Each number is 128 + 24 x the weight over its row's rms, rounded and kept within 0 to 255. Layers, rows and columns count from 0. The size above them is the row's rms in percent of the matrix's.

# layer 11 MLP up, 640x128, rms 0.222, rows 0-48, columns 0-63
size [ 95 102 102 104 110 100 105  99 100  97 101 101 104 101 106 101 105 101  95 101  97  99  93  98  99 101 102 103  96 100 101 102  95 106  96 101  92  97  97 101  96  96 101  95  97 101  96  96 102]
[[ 72 146  90 124 143 105  75 120 111 121 123 133 143  80 124 153 158 135  66  95 177 130 181 152 107 116 123 121 112 123 140 145 145 161 131  98 162 135 122 180 131 127 161 156 107 161 140 161 149  99 144 156 120 141 126 168 121 143 116  95 123 106 146  99]
 [126 107 122 100 127 124  79 130 127 123 120  86 125 135 166 168 103 112 134 145 119 147 132 102  64 110  65  80 180 163 116 136 138 144 165 117 167 158 123 179 151 127 104 141 101 121 104 122 147 111 160 154 100 136 131 115 126  82 157 118 138 113 125 118]
 [101 115 124 130 147 130 152 115 133 182 100 136 163 126  91 124 165 167 144 116  74 133  92 157 167 169 135 135  94 125 131 161 136 118 132 107 143 153 114 127  92 158 160 148 151 155  90  86 103 143 147 104 139 106  66 162 139 129 133 117 123  97 155 108]
 [105 111 150 129 158  97 176 124 107 115 153 117  80 122 170 116 141 116 115 136 156 142 132 114 101 121 137 177 122 184 143  79 103 137 151 107 116 116 162 112 149  99 126 120 107 121 128 117 112 160 147 143  99 121 145 171 133 140 137 195 157 167 153 140]
 [106 117 108 159 112  67 150 155 106 119 124 122 127 121 104 141 171 122 144 172  94 149 125 156 106 170 133 155 156  52 142 149 117 185 117 152 136 118 110 128 146 127 101 142 136 171 121 178 130 126 136 122  92 150 110 146 135 133  96 121  89  97 157 128]
 [134 140 111 100 136 111 156 129 152 155 108 119 119 136 110 146 133 121 121 162  85 124 111 109 147 100 161  97  94 143 104  82 117 116  90  83  87 118  99 159 109 130  81 149 117 133  88 144  80 118 132  77 111 138 127 133  93 114  87  92 114 149 180 137]
 [135 133 137 151 101 111 161 154 125  95 125 144 176 155 148 131 133 128 141 129 115 117 133 108 143 133 120 136 113 127 130 124 160  99 197 142  93 145 147  95 136 107 122 144 110 114 136 144 142 127 125 149 124 100 168 108 102  98 107 140 117  58 129 145]
 [164 130 152 151 117 140 126 117  97 122 100 115 145 124 122 123 121  78 143 134 105 127 165 137  89 143 147 103 122 131 140 132 129 145  85 134 121 125 108 137 123 169 112 100  81  91 154 143 152 145 144 138 138 195 147 117 114 123 150 101 112 143 187 120]
 [124 137 103 100  88 166  98  97 126 153 154 154 100 145 137 163 122 137 122  96 122 101 161 101  93 106  98 114 141 146 156 124  75 148 107 134 181 142 151 123 156 105 135 123 121 114 114 116 119  93 157 168 149 162 160 176  89 121 157 134 138 146 109 152]
 [120 125 164 130 134  80 137 118 114 135  84 118 139 121 142 133 121 149 153 129 145 122 105 124 142 134 115  70 142 113 138 156 110 122 118 157 102 149 104 143  96 151 100 145 111 163 103 104 169 110 148 140 169 141 135 134 121 104 122 108 133 139 134 111]
 [137 147 163 103 119 117 130  85 125  83 131 120 158 112 132 132 135 139 193 137 101 192 147  90 129 145 119 163 126 133 139  96 114 106 135 140 119 139 135 148 102  87 119 161 119 126  98 102 140  73 148  99 175 132 115  98 114 120 111 120 139  99  75  85]
 [150 125 154 162 128 172 135 132 107 143 143 115 161 127  84 108 107 132 139  96 162 155  88 103 117 132 142 143 104 149  98 130 144 134 115 126 141 120 125 157 188  91 144 161 109 120 129 112 120 162  91 127 126 139 134 133 140 122 107 160 166 158 121 132]
 [102 136 153 145 128 134 126 155 138 135 163 148 108 148 100 129 115 157 157 151 150 140 123 132 143 127 128 101 121 134 156 115 110 115 143 180 160 114 132 153 164 118 132 101  81  81  97 127 143 144 143 131 100 152 111 146  77 122 125 155 108 121 140  81]
 [ 70 155 161 121  97  94 140 137 134 129 171 129  87 132 140 110 120 125 113 132 124 163 144 137  90 123 142 139 170 160  87 138 122 113 120 174  93 128 154  99 107 130 131 170 146 142 177 105  97 124 101 123 146 115 100 123 121 146 147 118 139 131 145 134]
 [184 158 130 147 105 158 137 150 146 139 122 124  83  95 142 151  97 116 150 133 150 176 141 131 130 139 136 142 129 170 176  95  88 117 137 114 124 118 123  99 126 117 152 155  91 164 128 184 174 139 127 136 118 115  94 100 161 144 131 119  83 152 130 148]
 [142 123 107  95 120 138  97  93 127 119 116 141 126 144 141 139 146 110 168 101  99 157 169 125 141  99 150 151 113 153 132 111 117 132 129 110 159 154 139 135 138 133 137 103 112 101  74 143 125  85 127 136 157 178  99 151 137 130 114 134 106 147 122 124]
 [154 105 103 104 141 117  92 134  82 117 154 132 114 118 160 139  90 141 133 124 180 129  78 120  68  74 172 141 115 139 131 114  95 151 121 118 102 126 158 132  99 104 106 107 143 137 115 106 160  95 121 160 117  67 102  99 100 162 140  75 130 107 136 104]
 [125 145 102 128 134 106  96 127 168 126 142 149 161 159 124  85 144 163 153 118 122 156 133 146 139 119 117 103 152 115 121 129 135 137 107 111 159 127 143 107 154  95 127 126 131 125 126 173 150 126 107  97 145 104 126 155  98 108  84 131 128 137 145 138]
 [110 114 128 130 128 125 149 147  85 129 154 153 171 141 128  89 166 159 152 128 101 120 127 100 154 143 122 122  95 136 131 120 131 109 150 127 105 142 167 156 150 153 125 117 124 124 123 124  93  76 100 156 163 133 160 125 159 110 134 162 130 115 152 117]
 [103  95  88 142 118 118  99 129 126  83 112  94 130  84 103  78 126 103 103 147  82  95 121  84 146 140 105 108 128 137 139 139 143 103 144 106 140 143 136  82 131 138 161 132  85 110 150 120 180 135 133 117 180 151 103 136 130  99 102 169  85 113 131 121]
 [170 168 148  98 133 128 171  88 136 106 141 135 130 135 131 121 127 146 151 124 171 156 126 105 118 117 109 146 125  85 128 164 145 150 144 132 145 146  73 127  97 108 134 125 147 154  72 103 132 116  87 136 104 133 113 134 162 147 157 124 124 123 120 147]
 [154 118 146 107 144 154 149 157 164 126  83 118 114 105 152 119 133 131  93 136 133 127 146 103 110 126 147 108 112 122 139 148  93 142 152 104 136 142 142 183 126 183 127 127 148 147 111 134  85 174 125 111 131 122 135 108 105 120 111  77 146  86  97 145]
 [134 149 145  89 104 137 118 176 138 133  97 130  98 126 117 134 136  95 141 127 173 124 113 162  77 138 118 105 112  80 146 124 153 157 125 114 117 154 151 186 101 112 117 147 110 148 150 161 112 130 110 119  94  97 114 134  87 143 120 161 125  93 137 155]
 [136 151 114 115 129 154 140 124 172 116 161 105 127 111 130 119 182 155 124  96  91 168 108 117 137 127 113 144 148 113 121  95 127 143  96 132 130 128 128 110 163 183 123 123 158 139  90  75 147 141 182 173 126 126 123 123 131 127 107 115 151 145 129 134]
 [115 113 112 137 151  70 122 141 190 161 170 154 161 120 123 105 111 162 145 110 126 113 146 114 155 152 127 161 125 112 161 106 117 132 140 132 114 119 126 127 128 142 109  77  88 145 124  88 152 123 156 114 151 168 126 141  79 112 128 119 113 134 138 142]
 [133 129 120 158 117 141 148  87 171 140 118 144 116 142  90 117 159 116 123 159 170 116 109 128 142 120 123 125 173 129 166 137 122 148  92 131 129 120 113 111 118 132 126 104  85 123 170 142 158 139 116  99  98 127 127 159 148 139 152 101 109 135 135 130]
 [100 115 165 111 158 136  84 129 145 168 110 120 133 125 152 100  91 159 151 119 122 111  91 138 125 149  93 152 133 109 129 152  96 117 113 122 150 118  71 135  96  99 142 102 122 125 125 124 112 121 162 151 147 156 132 105  86 115 102 150  77 120 121 140]
 [ 99 109 135 123 156 135  99 152 112 147 142 117 143  91 132 135 162 117 115 122 161 110 133 155 124 126 143 128 131 146  85 134 154 137 165 128 161 101 124 129 140 121  90  94  77 156 127  87 151 105 102 179 122 130 134 145 129 102 171 168 128 127 140 119]
 [134 164 106  85  90 145 105  91 104 132 126 190 149  95 107 148 152 119 143 140 146  90 115 135  88 128 120 118 162 122 130 103 126 166 113 144  92 117 116 125 123 104 152 163 111  86  89  90 129 148 111 165 166 157 114 107  82 117 116 116 144 104 154 113]
 [138 126 151 114 159 133 132  95 132 119 150  99 144 147 160 124 138 125 118 138 114 120 192 132 146  75 132 133 105 128 101  95 141 153 137 107 142 156 121 139 129 143 143  93 110  85 154 137 136 139  94  93 107  81 141 141 141 136 131 118 106 138 159  71]
 [116 130 115  88 169 147 115 107 104 147 124 150 131 131  96 155 152 109  98 106 127 101 117  65 128 113 120  84 132 129  96 129 150 105 124 112 124  75  96 126 140 117 128 140 151 121 109 141  99 109 125 155 175 102 112 122  64 157 127 126  83 107 115 149]
 [145 147 154 105 125 149 194 140 142 173 110 137 157  94 123 121 125 144 110 167 123 107 115 143 149 123 115 139 170  99 120 136 117 140  98 118 137 104 160 166 114 113 108 123 114 137 144  68 144 148 172 144 119 144 124 145 124 137 144 122  75 117 139 119]
 [158 112 143 145 123 142 121  97 143 105 111 125 149 130 167 105 114 133 120 143 157 113 133 156  72 165 150 114 113 105 160  98 103 113 154 162 121 117 181 143 125 161 149 124 118 131 112 139  81 152  96 116  97 138 123 111  90 155 136 168 126 157 119 131]
 [131 139 164 128 135 142 135 117 108 122 115 104 168 137 120 144 141 124 111 148  91 135 131 126 120 131 109 135 131 167 135 144 143 121 148 184  76  98 148 136 124 131 171 111 134 179 116 127 115 103 100 126  78 161 128 118  91 137 150 124 156 150 161 143]
 [129 116 120 159 145 123 118 138 147 136 145  47 106 163 112 134 158 149 115 138 123 101 120 144  98 143  98 134 132  98 183 116 125 128 128 104 137 154 165 162 130 105 126 122  99 134 136 143 107 109 162 110 110 105 129 128 139 127 100 130 125 132 158 137]
 [ 96 168 115 150 143 124 112 146 104 117 108 101 116 140 146 158 100 169 121 101 182 138 149 150 166 108  93 114 139  93 116 129  81 146  84 105 105 112 131 136 136 123 154 132 195 107 120  91  95 135 139 112 136 182 152 116 116 151 161 131 103 136 136 106]
 [142 140 133  99 135 154 171 137 114 172 104 125 134 143 104 129 120 175 118 119 133 117 125 116 136  79 115  98 161  96 120 112 118 128 150 123 132 154 120  93 120 148 137 143 126 120 126 114 118 183 106  81 109  79 119 122 144 149 144 135 122 170 140 146]
 [139 104 168 149 138 170  96 108  88 116 122 171  92 114 142 151 151 119 135 145 136  80  90 185 102 142 159 147 116 116 134 179  95 114 131 109  98 108  92 114 111 130 110 126 111 105 165 108 142 159 112 122 118 125 122 117 102 124 162 161 122 129 157 114]
 [114 104 119 133 141 129 123 142 103 112 142  86 142 143 125 133 134 121 158 126 114 148  87 145 130 109 174 129 131 146  97 144 116  99 169 143 129  95 144 169 156 110 110 101  90 122 166 134 118 109 128 110 121 151 122 155  69 152 126 160 106  61 131 131]
 [165  96 139 133 137 110 107 165 149 135 147 145  87 143 120 148 131 159  93 139  91 139 101 160 140 103 126 151 134 164 142 107 161 135 145 164  89 106 130  87 144 119 130 162 140 145 131 110 132  98 114 149  74 100  92 127 156 132 127 150 115 125 128 103]
 [101 129 104 115 102 140 151 142 112 150 116 173  42 136 117 133 119 126 145 142 187 141  77 100 102 115 133 141 149  94 129 129 120 103 139 111 126  83 139 115 117 108 102 151 154  92 138 135 147 119 126 101 105 152 117 134  88 133 146 143 140 107  84 143]
 [ 95 129 113 148 133 134 149 127 122 126 134 124 133 143 146 128 177  94 156  95 151 107 130 107 148 191 184 113 173 133  85 109 152 187 115 100  71 116 123 106 110 162 133 141 144 108  84 142 110 136  97 121 125 123 149 103 133 128 112  79 182 147 129 110]
 [ 89  94 112 100 124 152  99 185  89 121 141 133  99 155 164 156 169 173 127 131 143 125 137 114 153 127 115 134 148 141 133 104 103 137  93 157 146 140 122 124 117 120 135  96 168 178 139 134 159 100 160 153 146 142 138  90 139  86 104  87 152 135 131 133]
 [118  93 137 133 123 180 141 108 147 125 130 124 133 153  89 116 137 119 166 134  94 110 112 103 153  93 153 100 113 109 148 141 121 148 132 129 163 141 146 154 149 125 136 115 115 160  97 129 101 129 118 167 110 124 134  73 172 140 126 100  89 152 120 126]
 [139 103 117 138 149 139 168 111 134 140  92 122 125  88 117 134 149  75 107 100 139 150 130 147 114 118 119 181 127 112 162 135 102 169 118 121  90 124 111  90 121  80 142 114  89 134 125 120 164 111 150 141 140 128 132 115 117 133  86 125 142 132 134 155]
 [105 100  96 121 136 125 145 119 105 187 123  70 127 137 120  99 157 106 115 149  99 139 105 164 136 136 207 141 119 128 167 139 113 139  88 129 120 129 145 147 104 112 133 131 101 126  91 112 146 121 137 118 115 156 139 132 153 112  88 132 124 115 154 113]
 [103 157 110 100 107 115 163 177 133 161  81 126 145 164 122 151 134 126 125 143 110 131 148  87 130 117 139 122 170 110  87 113 142 136 112 142  88 157 148 120 135 148 105 170 126 111 127 103 133 185  86  97 164 112 131 143 122 155  92 140 112 116 117 145]
 [172 139 111 103  80 165 117 114 114 174  80 123 143 163  98 114  95 101  86 142 103 127 126 132 128  60 154 126 130 104 107 164 109 106  91 149 133 124 155 166  93 127 119 103 137 133 129 111 132 103  83 146 103 101 127 128 133 103 115 128 152 134 147 116]
 [140 149  97  92 110 136 145 120 104 127 135 113 116 154 174 118 138 124 134 128 160 129 134 170 104 111  60 116 152 115 120 102 104 156 126 134 129 123 113 131 133 128 146 103  99 163 135 114 131 134 126 134 167 106  91 123 113  54  80 123 154 127 125 105]]